From a checkpoint of a small transformer trained on Wikipedia: width 192.
Each number is 50 + 12 x the weight over its row's rms, rounded and kept within 0 to 99. Layers, rows and columns count from 0. The size before them is the row's rms in percent of the matrix's.

# down: layer 6 MLP down (transposed), 768x192, rms 0.0788, rows 372-388, columns 0-95
# up: layer 6 MLP up, 768x192, rms 0.156, rows 373-388, columns 0-95
down372 099:55 56 53 51 58 53 56 45 40 61 43 48 49 40 43 55 29 41 47 40 60 62 65 51 16 48 38 38 55 40 48 34 50 52 65 64 42 47 41 43 53 25 44 53 38 56 82 12 45 63 63 66 80 40 66 69 66 34 37 51 62 52 59 40 40 43 58 47 38 56 73 32 53 38 44 27 50 57 65 59 35 64 64 43 66 60 36 56 48 32 41 48 47 60 51 38
up373 100:48 44 42 50 55 70 50 62 47 49 58 60 48 67 42 62 42 27 48 46 61 39 40 44 27 56 47 78 59 68 30 28 43 43 26 58 38 72 40 48 56 39 46 41 38 36 26 65 62 73 47 43 58 58 62 69 48 49 51 71 34 55 48 58 39 57 52 32 55 66 57 44 60 36 53 52 53 50 45 52 46 45 51 37 52 37 67 40 62 42 49 41 44 55 53 39
down373 094:57 38 47 48 47 43 58 39 62 40 42 44 58 50 58 46 70 38 50 55 52 68 55 47 44 58 40 02 65 38 32 74 69 67 38 50 55 26 72 47 51 52 30 54 39 54 49 26 49 58 34 55 45 57 63 62 38 55 66 49 59 51 39 32 69 47 49 35 56 42 72 44 47 60 60 35 46 43 49 48 46 45 44 52 64 50 33 57 53 56 44 80 74 44 33 74
up374 100:53 71 53 47 32 49 33 49 51 58 57 70 58 49 43 60 45 49 59 54 63 38 45 69 50 39 51 46 38 38 52 55 40 36 39 64 44 54 69 46 44 51 64 50 56 28 30 63 31 42 48 75 58 47 53 85 49 39 66 44 54 63 30 50 38 57 31 40 42 65 66 56 40 81 64 55 72 56 48 51 62 31 63 49 44 30 54 38 45 64 70 46 50 45 52 58
down374 099:49 53 51 55 39 58 52 55 43 48 52 59 65 37 53 37 47 50 28 39 41 56 28 69 57 54 54 59 24 54 50 42 37 46 41 40 42 50 33 50 39 47 42 39 50 35 51 47 55 49 48 61 50 58 43 38 46 48 39 49 45 62 42 57 43 64 49 54 48 46 59 47 68 65 51 60 49 63 45 54 28 55 56 41 72 32 68 59 44 59 43 48 59 41 42 80
up375 101:48 52 53 46 37 66 21 36 49 55 56 53 48 70 52 55 43 65 29 35 32 61 44 42 66 56 33 52 39 17 60 54 56 47 57 58 48 52 25 65 43 64 50 45 34 67 57 59 49 54 51 13 52 60 53 46 48 52 52 55 51 63 29 38 52 50 64 22 75 48 63 57 37 34 35 45 40 82 53 40 40 43 54 60 49 58 49 41 50 35 40 41 55 41 73 42
down375 094:54 46 36 67 67 56 49 36 54 34 47 40 47 49 60 56 35 44 56 63 66 49 34 54 51 44 39 57 56 64 53 62 30 47 34 48 73 37 52 40 69 60 74 46 46 56 62 37 61 58 40 61 44 54 39 56 55 49 39 54 25 63 45 47 37 38 57 45 41 38 41 41 34 36 47 54 73 38 53 70 67 56 68 35 42 71 52 51 16 43 40 55 46 67 45 66
up376 098:44 44 71 55 57 72 48 46 60 48 60 44 44 41 54 38 40 40 63 42 66 66 44 59 69 62 44 66 38 51 45 49 65 32 53 31 34 40 57 58 39 61 33 41 60 57 32 62 67 63 39 53 44 59 35 45 56 57 53 53 50 43 56 61 62 48 39 39 63 50 52 44 58 46 45 49 65 30 41 46 57 28 59 46 48 37 36 50 67 38 57 47 47 52 53 37
down376 098:48 47 49 52 61 43 36 71 46 53 51 64 59 49 46 52 55 81 25 37 64 26 63 35 27 39 37 68 63 41 46 32 23 44 42 72 50 41 62 49 54 52 75 51 49 35 50 42 13 35 56 56 45 35 60 38 38 58 36 35 50 63 36 46 57 66 39 61 38 42 38 56 56 52 49 63 32 54 44 58 59 60 31 56 37 69 69 32 58 34 43 53 43 44 57 60
up377 104:43 51 46 51 47 58 49 59 68 40 59 45 49 51 48 54 57 49 51 46 44 38 52 55 35 64 34 53 46 57 63 55 71 62 54 38 64 41 34 57 56 53 54 52 42 21 55 38 59 59 48 34 44 65 32 51 67 52 52 53 41 51 39 49 37 42 25 73 34 49 29 71 52 48 68 52 84 42 59 59 44 37 45 39 54 62 57 78 70 51 32 51 39 58 63 64
down377 104:53 46 36 50 44 43 49 51 59 42 50 48 80 49 40 55 62 44 46 52 38 40 50 38 43 43 39 45 50 72 54 52 38 42 30 47 41 32 29 63 60 46 62 51 48 52 62 22 47 68 51 34 49 36 43 37 60 54 60 43 57 47 60 63 45 46 40 60 46 39 56 65 63 61 47 40 53 53 52 52 57 53 23 47 55 61 45 49 50 47 49 40 36 35 46 48
up378 098:53 64 52 45 51 27 53 46 63 44 53 42 33 47 39 43 61 63 38 56 51 62 44 61 48 68 39 41 63 47 61 45 46 41 66 44 58 52 49 46 45 43 48 66 41 59 66 63 65 43 52 64 41 48 64 45 61 60 54 40 38 48 58 51 27 54 72 47 50 52 50 39 51 44 40 53 58 49 46 18 46 41 51 60 48 45 61 67 51 79 53 61 55 68 58 58
down378 099:32 61 71 19 56 40 25 50 47 70 52 53 43 51 14 44 62 47 33 40 41 49 62 32 39 69 69 36 74 58 52 59 48 58 67 63 44 54 45 48 46 56 50 63 68 28 15 57 39 37 44 35 25 48 58 62 64 46 40 26 45 44 46 67 59 71 68 40 43 48 34 54 38 37 38 48 42 46 31 67 45 61 38 45 57 53 42 42 32 59 63 56 57 55 41 48
up379 106:45 35 63 55 49 46 53 59 52 48 71 57 50 49 58 29 42 52 52 46 81 55 48 45 60 34 59 52 40 49 69 27 51 57 48 65 57 54 30 62 65 66 47 52 35 51 58 53 53 35 46 41 58 54 58 52 51 41 33 52 51 50 49 65 49 66 55 05 62 83 42 82 50 44 37 26 39 54 51 38 48 49 71 59 34 50 56 57 53 52 46 49 58 34 68 48
down379 098:48 52 41 40 53 53 57 47 46 54 51 59 54 35 63 69 54 53 45 43 40 62 51 33 64 37 48 58 68 52 31 55 56 69 31 50 45 22 64 39 55 70 39 61 45 46 54 61 61 44 39 52 44 36 67 39 55 37 37 47 73 52 64 49 51 48 35 45 59 57 41 51 43 54 27 70 47 55 51 44 45 37 52 54 57 51 47 62 43 51 44 47 55 41 36 39
up380 100:42 30 42 47 65 79 39 33 56 61 40 51 54 48 42 52 44 34 43 37 59 46 53 49 23 60 46 25 63 31 46 49 53 39 33 59 59 62 51 64 50 66 55 62 61 55 36 67 93 57 51 53 52 36 58 43 59 62 59 62 60 26 52 33 55 63 53 46 44 47 37 46 37 47 49 56 55 46 62 38 34 54 60 56 16 61 52 44 62 50 38 38 42 71 60 48
down380 098:52 45 53 70 40 49 47 26 49 60 36 66 69 56 65 49 53 38 59 52 53 56 42 33 47 58 31 23 67 52 48 47 39 26 59 57 42 50 60 45 30 37 45 47 47 64 38 53 48 28 58 62 54 49 68 57 56 48 54 44 52 58 57 56 44 42 52 42 35 17 44 53 46 55 51 49 56 60 65 46 44 58 63 68 43 40 50 50 54 54 54 47 48 38 50 38
up381 087:49 37 43 55 72 53 52 50 72 41 40 49 38 38 60 63 56 68 34 64 60 52 37 32 45 61 59 64 53 75 67 63 68 50 11 45 45 65 65 55 49 65 45 58 34 67 47 41 52 63 34 48 41 56 57 51 65 58 56 36 52 46 61 60 51 54 53 53 67 33 49 53 55 38 29 76 47 39 52 55 43 64 45 25 52 34 54 33 53 42 68 53 50 52 50 37
down381 088:43 50 48 43 43 30 34 56 37 68 59 56 40 55 62 39 41 39 62 73 32 38 57 48 50 41 59 61 48 28 43 57 39 34 49 42 48 39 37 58 53 60 57 46 60 57 51 57 44 40 50 30 57 61 47 43 45 72 45 51 51 50 63 48 61 69 52 25 52 67 24 44 48 34 85 45 58 57 49 45 55 46 40 57 39 36 46 74 63 41 31 50 39 53 59 65
up382 099:54 46 39 37 33 43 41 56 51 25 52 67 27 24 38 60 60 49 53 53 54 42 45 66 38 54 55 66 53 56 54 46 55 65 59 50 48 35 68 55 23 61 33 37 55 48 66 64 49 36 58 57 39 53 37 58 61 71 45 58 66 47 44 54 47 49 21 68 64 62 42 44 38 26 15 41 52 47 54 67 48 39 66 32 29 53 46 62 62 48 49 59 66 51 45 50
down382 094:37 34 33 51 46 52 45 63 78 55 53 49 55 56 51 47 50 65 51 54 53 34 51 30 55 40 29 48 55 26 30 34 67 46 62 48 47 47 31 37 46 37 47 39 44 62 55 60 62 44 65 48 25 58 49 57 54 49 53 36 53 44 60 35 64 39 71 47 29 22 54 63 44 54 68 74 35 84 56 44 65 28 54 44 50 47 39 72 46 40 56 43 57 61 57 26
up383 102:36 52 34 44 24 54 50 80 35 46 53 65 63 47 46 51 48 40 59 45 65 35 69 37 62 39 53 53 65 36 51 49 42 83 73 54 42 46 60 56 44 43 63 45 55 34 41 44 62 39 63 52 47 12 36 45 57 63 29 49 77 34 51 45 59 57 63 46 58 24 43 42 41 68 56 55 39 44 42 48 34 35 49 49 39 64 57 42 42 45 49 50 50 39 49 42
down383 114:30 50 66 46 47 43 41 47 26 54 50 48 56 54 47 47 51 61 54 56 53 53 65 51 49 40 42 56 48 50 33 33 82 37 61 43 57 56 50 48 73 28 55 47 68 56 48 51 31 54 25 54 49 64 49 47 49 53 53 38 35 56 64 41 63 66 68 53 57 60 49 36 58 53 59 36 29 44 84 52 37 50 56 54 65 57 69 43 60 63 59 60 30 39 29 60
up384 112:51 50 54 57 33 36 73 48 55 59 62 45 64 62 34 48 49 40 64 44 60 54 44 43 40 79 64 49 40 52 60 49 39 69 66 68 63 47 64 65 44 36 64 68 43 24 51 31 46 48 66 63 52 43 22 49 62 53 62 57 59 45 43 42 47 51 46 53 45 27 38 56 48 34 38 62 64 37 20 55 30 41 31 42 39 43 20 52 45 30 54 60 48 45 45 36
down384 105:44 62 46 58 46 42 47 36 34 63 45 54 39 37 46 41 31 38 68 52 39 53 32 46 58 33 46 73 52 54 64 31 49 45 63 43 46 60 59 59 50 50 71 58 61 61 49 49 51 58 79 55 58 36 31 54 47 67 46 62 47 52 51 32 31 37 52 52 47 30 54 58 67 50 28 59 39 49 40 46 39 40 57 40 59 51 45 56 66 43 41 57 28 58 68 51
up385 099:53 65 71 42 32 57 56 48 73 54 40 48 55 49 41 35 10 40 59 73 47 44 48 52 33 26 51 48 66 56 55 74 52 53 64 56 35 65 66 41 54 59 40 51 36 46 52 42 60 36 48 51 38 41 35 50 62 43 53 37 31 67 54 43 47 47 51 54 22 60 47 33 51 48 59 39 56 48 26 51 50 34 61 58 53 46 57 32 44 42 60 70 70 44 21 25
down385 091:62 50 42 34 39 48 59 22 66 42 67 35 51 64 53 55 53 51 42 61 50 35 53 29 55 64 46 57 43 51 35 60 65 47 47 39 42 61 46 25 34 38 57 60 44 36 56 46 45 59 26 42 64 56 57 52 62 50 60 44 50 61 61 57 68 42 68 40 61 64 44 45 29 39 46 82 55 57 24 61 47 53 27 71 59 54 63 54 52 58 55 62 40 56 59 57
up386 095:70 30 54 35 49 62 61 56 48 47 44 48 42 67 54 47 47 62 62 59 39 45 31 41 52 46 64 67 61 42 27 57 53 60 76 40 58 48 55 44 66 45 54 51 59 68 44 48 43 48 34 50 32 42 55 39 37 72 63 39 38 63 42 38 31 54 61 56 46 30 79 45 50 70 65 67 69 33 59 53 46 44 64 46 49 77 56 46 52 53 33 51 46 29 56 76
down386 096:45 50 26 58 63 57 47 39 48 68 49 49 68 49 40 77 51 37 36 29 66 50 69 58 55 65 47 42 56 51 57 54 36 67 42 53 36 30 60 45 42 61 32 48 59 52 55 68 68 54 60 38 45 46 59 56 57 60 45 73 52 44 68 33 61 41 64 37 73 61 25 31 56 44 40 55 65 58 59 48 61 39 26 53 52 46 66 65 47 44 51 57 41 41 70 53
up387 084:58 60 52 61 36 62 57 38 49 36 61 55 67 51 54 59 35 42 52 66 70 45 58 46 78 38 57 64 48 57 51 40 49 38 53 48 66 59 45 23 63 47 42 55 39 46 59 57 45 71 29 35 29 26 47 48 54 52 41 32 50 75 35 52 56 59 39 37 27 43 69 41 65 55 48 35 21 47 69 53 67 43 56 42 31 55 45 69 32 49 53 57 46 30 51 43
down387 092:50 56 50 31 42 60 47 58 59 57 53 50 51 51 51 41 45 49 59 43 50 37 58 51 49 64 53 40 51 60 43 43 60 56 60 63 69 60 52 45 51 48 51 32 37 41 49 32 42 41 67 48 56 63 39 45 62 68 46 61 46 40 51 49 38 36 73 52 60 59 35 47 59 44 68 49 51 53 54 51 36 69 69 61 46 33 41 46 72 68 47 57 49 59 53 38
up388 106:42 32 39 58 56 42 58 49 45 53 45 63 52 52 29 77 50 40 29 57 75 34 72 63 59 81 37 56 41 50 56 58 42 50 49 55 55 48 51 49 72 67 46 60 56 48 53 59 54 51 69 49 34 48 40 51 78 54 49 38 61 67 40 21 49 59 40 27 43 57 61 56 34 37 66 59 43 65 38 42 40 59 51 52 42 64 52 68 63 38 34 31 62 58 75 58
down388 102:58 57 60 64 80 42 38 66 56 56 52 61 50 50 36 54 49 37 46 50 47 55 69 40 45 51 41 44 43 53 61 48 36 63 62 32 60 53 49 46 41 76 53 65 60 53 48 78 65 60 48 22 59 52 34 36 40 35 24 49 39 37 49 58 46 62 48 39 51 29 61 60 44 24 31 35 59 36 54 69 38 61 75 59 38 44 80 53 48 66 58 73 52 46 30 43